Weights of a small GPT-style language model, trained from scratch on English Wikipedia: 13 layers, MLP 320 SwiGLU.
Each number is 128 + 24 x the weight over its row's rms, rounded and kept within 0 to 255. Layers, rows and columns count from 0. The size above them is the row's rms in percent of the matrix's.

# layer 8 attention query, 128x128, rms 0.299, rows 53-63,117-127, columns 0-127
size [ 79  93  81  97 101  89  91 104 104 118  95 112 108 100 126 103 107 103  98 121 137 105]
[[142 108 136 165 149 109 138 161 118 122 141 118  99 119 107 124 152 130 155 152 157 136 123 147 118  79  95 146 128 128 137  86 129 105 148 145  83 109  87 136 117 124 126  93  96 110 133 106 132 154 159 110 108  75 159 158 113 124 133 146 132 114 115 114 117 134  95 117 110  79 137 156 135 123 109 175 144 143 139 125 120 135 173 134 157  91 191 116 105 110 146 128 117 124 193 164 146 136 133 155 157 122 105  86 165 135 110 154  85 142 126 122 115 106  86 124 137 154  83 120 147 148  87 120 131 167 137 107]
 [ 96 171 132 178 104 115 140 121 111 143 128 142 125 139 125 142 107 111 130 140 112 117 136  72 150  79  91 105 134 138 116 127 141 128 124 106 117  59 121 142 124 134 112 149 135 140  97 113 166 122 140 127 133 130 137 110 105 111 113 159 142 145  92  97 108  95 113 136 135 137 156  89 128 137 125 156 117 127  74 154 139 168 136 187 129  92 126 136 118  94  97 114  93 100  98 122 149 184 122 147 163 140 142 153 165 136  98 119 174 118 119 135 112 125  92 109 139 108 142 136 147 128 118  97  80  65 136 134]
 [151 104 104 122 153 141 159 118 126 128 133 111 102 112  95 148 167 114 118 202 145 122 128 134 100 130 119 111 117 130 113 129 105 138 124 168 100 210 146  71 124 114 157 155 114 126 110 129 145 143 125 163 142 126 132 121 134 110 108 169  92 135 157 134 139 163  97  78 158 125 156 136 122 176 138 140 133 116 107  70 129 107 123 133 116 102 115 112 134 128 106 145 128 118 107 108 112  95 126 146 136 159 170  90 136 168 138 142 113 155 113 142 111  98  94 109 115 150 124  76 110 128 177 147 127 126 154 112]
 [139 132 136  89 131 162 139 100 181  85 136 142 120 125 145 144 140 167 100 115 109 102 112  99 149  99 102 111 168 122 156  97 123 135 153 140 120 121 150 159 125 116 130 118 153 132 161 109 119 128 119 113 115 136 125 108 167 149 169 113 102 169 173 134 114 162 107 144 130  89 154  98 135  88 136 156 126  97 185 138 117 132 138 147 162 150  90 112 140 165 137 112 123 122 100 120 119 152  94 131 142 156 157 129 112  95 122 117 162 154 160 148 102 150 104 134  58 113 115 149 132  93 135 173 153 156 102 132]
 [114 146  82 144 140 148 127 149 145  86 167 129 167  85  77 100 128 103 122 146 121 109 173 138 125 169 131 111 132 148 128 136 126 177 130 157 154 104 127 152 112 105 156  89 106 143 110 141 173 137 130 124 111 170 108 126 114 133 135 131 112 142 101 125 150 137 109 102 136 168 124 131 153 171 181 105 166 111 156 118  91 113 100 128 133 113 124  99 114 158 134 128 153 121 121 120 104 109 154 146 155 131 172 124 131 123 142 108  91  97 122  67 110 172 114 143 137 143 151 158 177  93 113 148 151 145 127 144]
 [ 92  85 136 123 130 137 119 122 146 136 135  84 116  84  67 152 151 121  74 137 158 136 100 143 156 123 135 111 100 119 128 153 174 131 113 118 114 129 130 129 144  95 143 171 119 100 168  83 112 128 115 147 152 126 159 146 130 104 167 147 131 124 149  96 150  74 140 142 105 133 150 163  65 140 116 128 150 130  93 106 172 146 166 154 128 147 109 114 125 106 139 113 129 133 110 108 119 154 121 119 129 115 161 125 143 160 151 148 119 100 100 145 131 103 148 129 126 102 146 142 167 130  91  97 110  89 167 163]
 [129 136 150  75 131  99  95 126 125 100 158 135 137 132 148  95  89  99 161 136  68 116 125 123 127 147 134 148 110 133 139 135 130 111 147 129 159 116 168 111 139 162 137 165 188  84 113 135 138  65 134 142 141 143 131 126 117  78 122 105 122 150  77 158 175 111 142 126 198 138 112 129 112 176 101 106 108 144 102 141 138 111 136 141  86 122 127 145 125 129  96 102 108 155 133 132 151 141 129 120 118 126 119 167 141 143  94 125 107 150 142  86 135 168 108 104 104 176 134 134 128 102 129 128 119 129 143 114]
 [143 144 105 123 123 123 198 133 129 123 180  77 120 145 108 161 114 151 134 113 111 153 119 106 150 207 123 130 123 142 145 142 176 179 118 152 158 156 155 113 115 147 147 142 120  93 114 117 112  70 106 118  92 141 122 103 104 102 136 146 164 149 155 126 131 140 159 133 128 104 137 135 122 129  81 129 147 126 121 141 144 112 128 156 161 141 160 128 135 126 122 123 114  98 138  85 130 144 123 145 135 161 132 103 107 148  97 110 110 134 123 154  97 127 122 154 125 179 107 132 124 134 169 128 184  92 134  93]
 [139 150  64 133 118 131  81 160 139 152 113 138 117 105 134  62  96  82 141 132 146 155 122 120 131 126 124 102 113 129 141 125 129  93 141 124 110 122 136 115 129 130 160 148  99 160 133 108  91 176 142 146 145 120 128 117 131 115 141 160 116 128 166 147  63 157  92 139 159 105 106 153 122 107 107 114 153  90 160  84 148 136 118 124 153 116 165 145 135 165 118 124 110  81 146 134  89 117 147  99 130 140 111 116 136  99 126  96 131 116 134 137 107 141 120 141  96 142 143 133 126 111 199 146 106  75 155 115]
 [108 115 157  97 116 124  99 127 132 115 168 155 157 102  59 117  88 122 111 121 141 137 123 134  95 113 101 156 166  90 137 102 127  98 142 121 105  77 114  93 114 135 133 138 134 123 125 123 147 110 134 136 140 156 163 135  98 144 162 176 126 168 117  93 122 143 113 108 156  96 153 141 116 125 140 157  99 157 149 111 139 134 101 114 131 120 167 108 129 172 151 118 121 173 116  83 133 165 105 151 143 117 111 114 146 126 111 149  75 106 121 143 101 124 158 121 144 118 109 147 150 148 129 160 114  53 121 153]
 [129 177 135 157 146 117 149 109 127 128  94  99 121 158 163 125 164 158 105 104  93  92 136 148 151 151 122 141 111 112 181 140 119 142 133 133 133 167  75 125 115 109 155 164 117  80 123 123 124 100 100 131 150 144  86 142 146 120  88 117 139 133 129  88  99 147  98 154 118 165 147 114 165 126  95 154 120 134 124 133  98 135 107  83 133 160 120 112 120 124 143 112 146 112 115 134 116  89 100 107 136  76 136 120 116 174  96 104 126 155 127 138 162 154 140 122  80 137 152 123 105 164 130  76 111 110 125  91]
 [141 128 151 192 132 126 139 108 137 158 144 147 120 139 159 140 123 173 143 182 106 119 108 118 123 140 103 117 129 147 139 116 120 140 134 125 110 124 116 143 106  90 106 156  80  44 105 150 137 128  56 145 107 125 131 147 170 137 108 139 152 125 163 132  98 131  84 136 152 105 121 156 121 133  95 151 102 112 120  89 116 134 136 144 127  90 166 108 155  96 154 105 156 125 117 123 142  99 131 161 120 108 144 124 154 137 142 119  88 124 109 124 117 159 121 115 113  61  97 163 115 123 124 155 107 125 107 127]
 [162 100 149 110 127 132 152 110 111 139 170 113 107 146 144 146 188 140 128  90 135 141 127  91 164 120 140 109 130 128 145 116 161 128 126 160 139 100 118 138 138 156 154 160 141 125  75 183 143 119 132 123 107 126  87 139 192 110 144 137  78 141 140 126 119 107 172 100 106 160 114  85 115 160 149 151 116 171 159 120 142  95 148 132 162 132 140 144  76 128 181 164 145  84 108 108 138 124 125 128 151 124 158 123 134 121 108 132 178 128 148 144 143 122  97 112 138 117 136 123 164 121  91 113 118 111 136 133]
 [150 130 161  76 147 171 100 115 119 147 130 139 168 157 132 120  96 111 131 122 188  87  91 126 153 162 167 135 110 154 100 121 150 112 130 140  98 161 136 126  74 171 158 131 139 142 129 142 128 123 122 134 128 141 116 143 157  94 128 116 136 110 123  87 154 153 149 103 162 146 159  99 168 124 108 134 157 118 115 124 136 175 141 124 138 132 125 102 116  98  71 149 121 132  75 137  94 140 115  93 155 102 120 133 158 111 135 128  91 131 116 135 117 121  99 134 130 180  90 150 162 124 144 114 117 114 135  87]
 [139 108 108 119 111  94 116 112 104 130 146 105 121 105 111 136 106 107 104 140 127 146 104 119 109 214 117 151 137 117 151 120 164 109  83 140 140 128 139 117 135 150 162 160 132 121 150 135 149 105 135 105 168 135 127 188 119 161 113  86 127 135 135 152 163  92 137  78 153 154  92 140 133 137  66 140  98 159 173 104 129 146 135 118 126  85  97 140 142 111 146 170 123 133 122 125 115  78  81 161 158 142 165 144 108 144 114 142 115 135 161 122 161 143 115 102 130 158 154 135 124 143 130 133 111 134 132 103]
 [148 100 129 133 125 140 129 113 108 140 116 133 125 132 167 147 121 149 127 128 148 135 169 107 109 121 114 130 116  93  94 152 108 133 105 125 104 124 139  99  85 102 107 132 107 137 134  64 127 177 139 140 120 122 139 120  87 119 166 124 127 129 108 136 106 120 117 110 132 123  97 128 126 110  82 151 118  73 127 138 145 172 123 158 144 141 171  96 125 104 125 111 144 152 156 146 100 105 111 117  82  77  95 106  52 129 131 173 142 118 131 111 128 150 108 152 155 132 112 161 129 113 108 108 117 205 103  95]
 [102 135 139 125 132 115 107 115 138 121 123 113 120 133 140 110 153 156  95 110 109  48 145 134 104 176 122 144  99 134 115  84 128 148 134 148 108 118 128 143 104 117 143 123 144 124 155  88 115 114 140 114 131  89 151  96 149  69  82 142 131 117 146 145 116 126 123 100 143 126 132 186 117 122 107 120 129 107 106 141 147 107 120 128 128 141  92 128 102 114 126 152 117 144 102 100 117 128 138  77 120 136  98 152 142  57 157 122  87  72 196 112 145 103 142 121 120 127 179 121 150  97 139 115 116 147 153 143]
 [113 101 152 119 139 160 105 126 114 133 125 152 141 170 100 131 116 104 123  96 133 147 159 116 161 160 115  96  96 148 118 121  80 122  89  83 164 133 105 209 135 110 123 114 136 127 159 113 149 140  90 151 156 112  96 147 163 142  94 128 142 144  87 152 117 176 112  91  99 138  97 138 140 124 115 124 165 110 108 137 156 137 157 123 157  86 100 123 166 110 128 129 117 144 132 110 123 164 153 124 109 133 105  99 143 132 134 136 127  95 112 100 104 134  90 141  79 130 152 139 115 129 113 132 149 127 181  98]
 [112  99 161 137 101 119 142 102 114 119  82 133 127 124 151 128 159 127 122 126 133 149 113  76 128 106 122 103 138 118 133 132 133 122 145 137 133  91  80 137 129  93 107 163 131 144 166 152 121  97 155  98 158 119 156 175  92 172 153  87 126 128 155 115 106 103 152 118  99 121 145  85 135 163  82  94 162 119 116 136 148 125 129 134 122 149  98 116 128 141 151 134 127 124  94 153 156 128 155 129 159 137 124 114 164 130 148  99 117 137 110 124 131  90 116  95 120  88 134 101 199 104 147 146  84 141  89  80]
 [111  94 155 111 143  88 157 124 132 141 137  87 130 112  93  96 167 157  91 149  89 154  98 102 130 153  94 131 153 138 147 108 102 132 106 137 110 131 127 121 166 138 177  84 119 108 149 132 132  97 136  98 150 193 139 146 101 130 148  89 161 116 134 145 116 148 157 121 134 101 145 118 148 154 112 135  97 167 134 127 130 125 181 161 124 119 118 119 111 110 128 102 149 121  99  73 125 126  75 121 126 131 111 137 113 101 135 118 159 101 126  96 144 115 119 153 166 111 159 145  99 107 163 156 131 136 117  85]
 [126 151 144 142 127 122 112 105  95 126 134 145 113 112 162 124 143 122 152 102 142 172 103 146 152 102 150 128 103 132  84 152 114 147 157  84 130 191 154 136  99  94  85 134 111 113 112 153 160 160 166 127 145 136  84  87 180 137 122 141 149 161 118 160  75 120 108 156 161 129 153  89 123  75 120 101 162  89 104 162 147 105 156 107 161 154 128 141 117 144 108 104 163 145 121 135 121 129 171 106 112 119 148 150 166 150 114 120 148 127 112 123 100 133 120 134 144 101 129 118 130 112 123 130 122 155 143 156]
 [107 107 106 178  90 125 103 109 106 136 111  89 107 151 120  86 146 134 127 143 117 140 163 174 172 127 153 133 185 129 129 108 130 144 121 141 147 114 131 119 130  73 137 117 150 122 135 110  64 111 124 148 146 155 108 114 143 127 105 143 122 159 136 142 111 114 144 104 158  91 104 181 141  96 151 157  83 139 181 112 130 177 132 125 135 133  86 144 137 123 153 107 153 159 130 124 104 113 122 129 150  97 122 140 135 102 113 137 108 132 144 113 154 146  85 121 114  78 130 160 123 135 154 177 151 157 123 129]]
# layer 8 attention key, 64x128, rms 0.278, rows 53-63, columns 0-127
size [ 98 101  99 108  99 101  99 100  88  89 101]
[[114 135 135  95 128 126  93 133 111 142 141 156 138 128 131 112 153 163 103 118 133 133 104 112 119 177 145 134 148 110 128  86 124 163  92 164 154  91 120 125 117  95 139 124 103 146 154  94  97 144 148 116 129 164 130 105 117 138 176 117 103 141 162 172 144 107 119 206 130 125 111 152 109 132 131 167 131 109 120 120 128  84 127 130 138 155 123 158 126 132 182 115  93 171 110 136 135 115 122 126 167 145 150 146 113 130 151  94 121 134 180 149 151 142  77 104 136 147 133 148  73 128 102  81 141 132 157 114]
 [117 109 171 132 140 155 120 147 149  97 138 162 124 123 104 162 123 157 123 123 149 104 124  94 110 164 160 101 109 153 120 118 124 145 102 111 118 118 180 166 140 170 125 140 152 146  80 146 113 160 124 162  84 121  95 142 137 172 189 113 147 153 149 114 109 124 147 112 114 169 129 131 140 161  70 165 100 129 111 135 118 108 112 142 137 105 131 130 124 125 147 130  91 117 163 114  91 148 125 129 138 107 170 178 139 113  93 132 137 118 112 128 153  79 106 125 128 143 156 116 119 151  93 159 114 112  96 155]
 [113 138 142 145 111 140  91  98 104  70 141 126 111 158 130  93 102 117 126 116 128 159 149 151 151 140 141 125 122 141 100  98 130 120 128 119 102 130 164 175 117 161  64  82 127 100 140 122 152 109 154 146 133 120 142 131 103 100 146 133 143 145 126  69  99 111 136 175  85 136  81 133 140  94 123 137 155 123 117 136 119 105  85 110  91 159 129  79 116 139 126 151  97 124  88 144 104  66 172 107 130 128 109 139 151 155 102  97 121 126 131 148 115 109 132 122 150  93 141 127 146  97 115 143 113 159 117 128]
 [117 146 122 140 138 156 143 161 125 146 132  83 162 114 130 117 161  88 154 128 148 145 103 124 118 103  86 136  82 110 137 128 115  81  95 111 130 115 171 135 133  98 140  99 142 125 126 134 102 142  95  90  76 118  93 105 105 131 101 102 113 122 166 154  81 108 155  92 128 122 117 152 101 121 155 135 132  91 127  92 184 118 120  95 100 130 134 149 129 180 153 153 106 109 132 152  70  92 130 101 171 101 159 131 125 118 109 151 139 105 153 132 120 119 150 115 114 132 141 130 102 159 155 128  91 139 134 136]
 [140  93 125 112 111 106 125 150 130 124 139  84 135  94 147 118  51 121 125 128  71 122 114 142 125 112 142 123 115 138 156 100  91 176  71 121  96 106  88  87 139 127 142 115 142 144 137 118 128 106 105 136 132 142 149 106 122 132 124 110 161 112  76 134 127 112  96 143 156 134  99 125  93 119 161  92 119 145 167 133 110 110 143 120 142 125 100 178 150 140 108 140 136 154 111 137 120 118 161 127 127 120 119 150 169 170 106 101 169 180 105 138  73  97 135 122 110 151 131 150 124 121 106 159 113 126 163 135]
 [134 163  98 129 146 128 133 135 108 151 146 126 134 136 138  98 101 120  90 115 139  79 153 123 150 124 107  92 132 155 148 103 143 171 142 142 133 154  82 100 145 148 138 121  95 151 113 106  77 177 136 123 148 122 120 157 175 108 165 124 101 121 122 106 107 135 122 141 114 143 100  53 105 137  81 101  84 129 131 123 117 133 141 140 112 141 113 161 166 130 198  97 104 145 113 143 165 118 110 156 142 145 121 126 119 137  97 160 111  74 140 148 115 133 148 124 142 120  94 124 127 144 111 112  94 132  94 147]
 [104 163 114 151  70 138 165 143 129 148 132 122 149 147 134 126 150 163  97 120 144 123 165  77 124  92 153 166  79 165 125 147 143 183 143 144 139 113 101 141 111 126 147 157  96 125 154 120 100 153 118 106 108 119 152 160  96 104 125 135 121 128 130 124 112  79 140  90 130 111 110  74 125 110 116 138 126 157 110 120 134 169 152 136 103 109  89 148 162 131  90 163 110 116 138 127 135 130 127  85 146 115 120 135 134 160 164 130 147 158 158 166 183 130 111 165 156 128 169 120 134 108 137 130 131 127 121 101]
 [101 142 135 114 135 133 119 125 144  88 107 121 144 103 161 113 155  70  99 124 125 126 139 148 106  87 139 116 117  95 103 126  80 115 149 143 106  95 148 102 123 119  85 147 122 137 136 121 168 132 129 124 153 130 153 115 120 160 147  85  80 144 163 151 135  79 123 140 128 119 132 136  92 138 180 127 110 145 137 128 144  94 140 128  97 133 133 152 125 108 126 106 149  87 139  79 131 125 118 117 187 149 134 124 121  93 147 139 105 164 137 120 167  85 147 129 165 116 159 107 157  83  78 103 140 173 115 117]
 [136 119 129  84 118 152 146 113 130 123 120 140 110  95 185 163 152 175 180 130 153 142 114 148  91 143 144 113 150 117 123 144 153 155 126 128 176 106 157 124 127 143 111 154 101  91 118 113 135  80 147 140 122 143  96 123 136 174 120 116 141  90 136 124 153 130 153  84 141 101 126 164 142 102 102 111 117 176 168 152 108  75 157  90 137 150 107 152 133 114 143 149 136 154  87 134 134 147 115 130 131 142 121 101 135 104 119  76 112 124 145 146 153 127 178 151 146 154  94 126 162 126 158 111 137 138 109 102]
 [155 125 103 135 149 165 126 168 122 106 167 147 147 159 121 109 135  99  97 131  94 105  86  93 139 131 134  79  99 153 122 148  97 109  75  99 147 151 128  99 132 135 124 144 132 120 134 162 148 179 110 101  87 125 108 178 115 119 110 135 154 110 121 145 169 127 187 138  99 120  95 148 145 138 131  86  97  94 121 106  84 143  95 126 114  89 128 146 108 142  92 143  73 135 130 114 143 113 103 129 103 102 110 129 133 131  85 128 149 153 135  92  98 133  97 123 106 122 133 124 137 116 110 119 127 160 122 152]
 [136 149 143 110 114 101 118 139 157 125 126 137 123 156 112 122 113 127 118  88 134 112 101 117 126 137  96 140 143 107 175 102 148 119 170 146 149 137 151 130 126 119 124 113 140 113 125 102 108 139 123 130 114 147 156 143 121 108 123 105 141  86  97 155 133 131 108 110 110 109  80 195 107 140 118 143  56 119 122 120 113 134 153 158  93 120 164 159 142 149 141 142 157 130 127 145 165  95 145  96 145  82 117 112 117  74 139 127 127 117 152 126 116 127  91 107 106 181 142 133 110  26 100 110 116 133 127 135]]
# layer 8 attention value, 64x128, rms 0.249, rows 0-6, columns 0-127
size [ 95 107 103  93 103 100  91]
[[144 156 131 130 122 136 140 144 133  91  76 161 141 181 102  88 175 141  96 109 153 119 113 129 110 202  78 121 132 108 182 115 128 121 127 182 101 128 124 150 123 145 140 145 128 161  99 130 141 146  78 163 110  86 118  94 151 121 124 122 101 123 162 143 118 162 125 130 104 130  95 135 153 103 115 119 153 103  93 159 150  87  99 133 122 142 130 139 111 115 101 153 151 147 108 122 114 115 131 131 142 113 152  82 127 105 149 138 149 164 104 125 106 127 149 110  94 118 145 136 100 131 102 105 101 137 139 158]
 [105 118 145 116 108 140 172  99 168 114 106 104  90 128 182 131 146  93 117  82 126 157 117 133 156 139 155  79 135 107 113  90 147 132 115 119 145 100 140 113  71 103 128 113 130 131 163  99 142 144 137 121 135 131 115 126 130 107 105 125 158 127 153 127 117 127  88 134 135 128 160 125  73 102 125  68 129 137 133 154 176 157 116 156  95 129 136 145 119 159 114 160 124 104 143 145 146 124 117 102  81 150 125 118 129 158 103 125 181 160 131 132  97 145 158  94 105 104 134 124 151 126 156 149 123  68 114 149]
 [117 152 129  81 136 125 127 152  95 116 100 111  82 134 141 123 150 101 149 103 149 117 148 119 128 157 152 142 116 149 101 107 148 142 108 144 166 149 157 144 174 128 140  97 107 107 122  86 108 105 135 207 151 164 118 129 125 120 136 120 117 119  97 126 108  87 164 120 137  97  95  83 119 123 175 137 103  95 130 142 136 143  85 123 107 139 133  68 139 142 105 135 135 116 121  58  99 162 121 109 108 138 132 144 132 118 103 127 127 127 143 169 154 120 102 109 126 112 147  99 176 122 131 100 150 123 129 161]
 [127  88 188 106 105 114 145 105 148 123 117 116 122 139 116 154 134 120  92 125 107 103 123  89 180 162  95 102 122 141  86 152 117 158 118 161 107 129 129 122 139 103 113 117 112 129  90 160 110 135 127 146 115 162  63 135 127 121  81  99 112 119 115 103 111  73 157 138 116 148 111 133 148 105 126 106 167 116 154 133 149 161 115 159 130 177 143  87  91 136 156 109 112 112  95  86 149 148  99  87 138 141 102 120 176 162 122 142  93 132 164 137 109 120 118 139 108 112 112 121 119 127 114 108 129 110 145 117]
 [125  99 149 136 155 177 119 129 131  81 118 112  82 113  93 119 138 116 123  98 124 115 153 149 162 152 120 146 134 116 146  96 164 119 151 103 138 153  91 118 134 124 124 116 156 116 179 131  87  78 112 102 115 156 133 140 151 132 137 141 120 174 117  66 101 109  85 159 136  97 171 165 132 112 123 149  96 128 145 159  96 122 154 103 137 136 126 160 126 155 136 132 141 135 147 127 134  94 146 165 170 126 134 152 153 125  88 124  95 111 142 124 160  87 139 128 124 110  74 106 127 152 177 134 129 140 115 115]
 [198 138 161 133 151 134 154 109 145 113 168 134 139 136 110 101 110 117 122 114 107  98  88 147  87 144 143 119 144 143 123 152 140 111 101 132 117 118 150 146  63 125 145  83 102 162 106  91 138 125 142 113 125 139  96 141 100  97 121 113 128 127 117 153 180 114 117 149 135 156 147 112 152 150 101 125 115 167 101 127 144 170 137 131 140 189  91 160 107 100 111 133 138 114  65 127 120 103 177 132 152 109 129 121 140 131 130 150 112 122 105 161 128 105 121 175 158 126 135 163 114 153 129 129 144  89 128 103]
 [122 122 125  96 119 131 176  86  45  96  43 108 122 120 121 149 127 128 134 146 168 144 111 115 163 103 142 151 139 117 152 117 159 158  87 154 139 136 153 169 155 142 130 130 136  74 141  80 150 119 152 132 123 114 142 139 139 150 148 129 150 156 122 138 121 179 155 143 139 160 143 133 113 139 136 111 146 136 151 165 126 140 142 165 122 142 148 123 135 169 149 110 118 107 120 107 153 113 173 167 145 135 153 167 134 148 148 112 118 122 151 134 106 156 175 129 101 136 104 135 134 138 126 117 134 145 101 123]]
# layer 8 attention output (transposed), 128x128, rms 0.262, rows 0-6,64-70, columns 0-127
size [ 98 104 103  88 106 108 100  94 103 102  94  98  97  90]
[[120 159  95 172 126 132 113 107 143 131 124  86 113 150  71  87 109 134 163  96 156 121 144 104 114 182  91 111 139 122 168 117 144 116 128 129 139 132  79 131 145 110 114 121 146  96 101 119  84 131 153 115  94 124 141  78 152 137 104 117 117  93 129  93  92 124 124 138  61 104 110 125 155 159 143 130 163 115 123 109 105 161 124 139 143 130  90 112  97 121 164 143 116 142 121 154 135 170 102 138 120 151 142  78 143 143 145 116 171 116 115 139 104 144 157  99 165 123  99 145 110 113 119 120 135 110  95 126]
 [133 133 108 132 113 115 126 131 120 112 103  92  98 147 138 127 136 104 124 162 110 183 120 109 110 132 103 151 170 115  97 121 148 129 144 112 130 117 167 101 124 101  85 182 165 178 151 106 116 126 155 129 118 112 158 138 110 139 122 115 139 153 157 123 149 171  90 121  97 136 136 150 117 101  99 106 142 165 138 115 157 119  80 127 101 116 144 166 158 140 101 105 127 135  46 144 148 145 171 107 165 129 121 119 124 110 123 111 183  95 121 159 110 127 160 151 139 163 113 136 140 108 149 137 112 103 155 123]
 [139 170  88 120 101 109 120 167 132 124 134 157 130  84 105 148 115  97 138  93 136 108 126 110 142 127 132 136 147 162 109 131 130 105 159  85 123 168 146 118 153 134  93 104  78  61 114 119  94 133 134 178 153 168 140 118 147 127 135 140 107 167 138 134 118 146 140 101 160 171 116 103 128 104 118 120 154 141 160  92 122 121 125 144 106 120 149 153 102 127 162 108 141  99 104 171  98 119 121 112 134 167 133 136  93 156  89 121 151 176  99 130 141  98 107 127 150 112 147 150 132 159 127 105 134 101 175 127]
 [135 166 173  99 128 128 104 100 117 111 143 116 125 127 102 116 107 120 117 103 151 103 161  86 123  87 134 106 115  99 119 134 159  91 152 161  98 109 105 103 155 130  90 157 142 152 120 147 126 121 132 147 139 113  91  88 131 103 145 165 126 170 126 116 128  83 107  88  89 180 148 156 144 132 116 107 129 156 154 137 115 150 154 149 102 124 102 142 100 122 157  91 104 105 163 143 107 131 142 113 129 166 148 107 121 132 142 177  91 111  99 130 153 104 127 122 114  72 118 111 123 130 131 108  75 112  92 107]
 [133 126 139 125 150  96 100 114  85 119 130  95 138  95 140 134  90 134 101 145 162 137 141 155 130 140 133 176 148 155 178  93  93 121 115 108 115 131 114 105 105 146 142 141 149 145 141 156 164 129 142 176 104 111 146 130 137  98 114 127 124 113 152 191 101 129 140 143 207 103 138 117 114 112 153 115 132 153 134 113 132 119 122 141 154 132 117 127 157 146 107 138 109 149 118 101 131 113 101 152 128 107 109 137 105 166 128 115 114 122  81 117 166 161 197 146 115 178 149 186 106 131 122 115 115 154 153 131]
 [138 101 149 136 170 116 131 110 136 116 119 169 151  89 112 166 103  92 129 119 109 150 122 138 108 124  90 149 132 123 129 131 154 105 128 136 114 131 122 132 133 113 144 141 148 164 111 123 152 145  95  71  82 102 106 107  90  97 173 137 111 132  60 131 119 125 162  94  85 129 139 153 170 136 156 126 152 124  94 122 130 127 136 114 106 187 110  93 130  87 109 152 142 120 151  85 127 136  95 132 107 145 118 113 145 103 150 108  76 143 110 137 141 105 138 152 147 179 115 120 103 155 125 135 125 166  90 127]
 [122 113 113 107 126  95  88 117 147 117 106 180 131 147 160 128  93 120 146 146 130 150 154 114 127 146 148 173 163 150 145  87 111 143 146 137 116 114  88 110 136 150 107 142 119 148 110 138 151 164 139 172 108 127 143 129 110  90 127 122 138 163 133 118 148 141 119 182 161 140 129 115  95 191 107 147 129 123 141 144 136 112  98  86 131 107  95 146  47 154  95 136 153 119 124 131 140 159 125 145 102 151 129 118 134 121 149 154 139 126  78 130 134 111  86 129 116  99 112 165 117 118 112 161 180 115 158 114]
 [114 104 134 113 137 145 149 107 161 151 139 130 158 108 167 162 118 138 135 188  95 145 107 120 158  65 139  85 153 132 105 114  96 127 172 116 134 115 122 105 113 118 112  94 112 147 172  85 156 129  80 143 131 144 128 137 153 107  98 109 153 157 136 161 141 118 131 149 147 141 134 117 113 136 151 125  95 141 138 152 143 123 111 132 132 100 153  82 177 140 129  92 117 107 156 100 127 134 110 114  91 122 122 171 128  97 117 142  83  81 144 116 157 102 124 166 125 102 144 130 140 106 105  87 102 153 104 110]
 [146 113  84 162 130  91 127 155 146  99 138 113 121  85 127  94 126 100 130 128 188 116 122  81 145 130 121 137  88 127 154 159 127 127 109 143 124 151 121 137 147 142 137 119 138  89 118 112 129 167  93  93 112 157  94 115 105 107 132 113 128 120 126 128  88 108 155 116  73 148 118  74  85 152 140 167 105  93 109 122 103 126 155 139 178 149  88 102 122  95 155  87 121 150 135 122 157 119  91 137 116 121 100 181 139 140 113 143  98 136 137 107 153 102 130 104 125 112  94 131 123 128 113 160 109 166 138 129]
 [159 157 166 115 144 108 147 106 104 114 138 123 155 169 125 122 110 116 116 153 153 155 117 107 108 133 138 103 120  89 201 133 106 108 100 111 134  98 127 128  95 139 115 136 139 172 150 162 174 160 128  73 140 117 131 113 139 105 135  96 168 135 111 146 162 124 152 148 127 100 131 141 122 198 111 147 129 131 174 131  95 125 159 125 139 114 113 106 110 133 121 125 125 142 117 116 143  70 119 126 108 107 115 137 150  90 191 131 107 123 115 144 110 172 144 118 133 118 106 140 127 138  86 157  82 153 110 130]
 [ 95 160  74 118 146 113 125 125 124 143 164 126 104  84 161 130 139 118 126 144 156 141 125 117 131 129 164 158  84  92 173  76  96 120  82 121 150 141 133 143 148 100 152 119 107 144 122 131  99 179  81 122 108 122 165 105 124 113 149 106 109  96 174 104 146 135 148 150  75 119 134 110 110 138 133 180 115 145 122  77 127 103 114  82 146 150 118 116 129 131 154 133 137 178 150 128 131  97 116 143 113 118 131 133 106 150 127 134 132 134 157 135 146 147 167 137 144 124 190 148 134 121 161 110 141 132 108 138]
 [141 138 101  96 156 108 119 117 183 159 100 111  98 118 129 120 128 107 115  94 115  93 130 107 102 141  95 155 143 120 116 139 160 131 152 118  80  67 112 120 105 102 112 137 117 109 132 135 143 104 114  99 151 137 128 119 117 134 134 139 118  87 113  85 143 118 128 126  86 145  79 131 114 145 113 145 172 123 110 117 183 117 121 112 106  91 163 139  88 121 114  93 145 102 179 113 146  94 147  65 130 145 117 130  94 133 131 140 180 141 114 146  89 134  75 108 133  89 146 141 136 145 130 130 100 119 128 124]
 [ 89 145  73  81  90 121  97 146  94 126 129  87 120 152 143 115 130 173  99 145 168 118 156 102 141 119 139  70 167  86 128 141 115 125 157  89 138 152 131 100 121 127 134 111 122  86 143 133 127 118 106 131 133 140 138 124 107 110 122 160 122 149 159  98 125 120  83 101 132 118 114 115  96 137 137 125 116 146 199 118  64 125 109 107 124 112 120 147 122 151 120 127  99 118 102 150 115 113 117 132 143 114 109 160 123 160 114 126 148 133 119  92 131 124 115  73 118  97 150 144 177  95 138 121 159 133 167 126]
 [116 101 142 109 150 135 124 121 167 180 172 132 147 142  96 129 154 141 140  96 117 137 144 129 117 147 166 125 102 145 136 151 162  95  89 140  97  88 143 126 149 156 148 136 113 129 126 117  90 136 151 138 141  90  85 139 165 105 125 142 117 129 168 157 129 130 139 145 114 148 145 132 165 110 132 142 109 112 150 110 101 159 159 133 115 158 141 104 135 120 151 100 164 149  87 110 114  95 115 109 119 145 122 143 118 158  87 147 132 179 143  94 143 128 151 132  81 166 115  67  88 105 139 140  91 121 129  74]]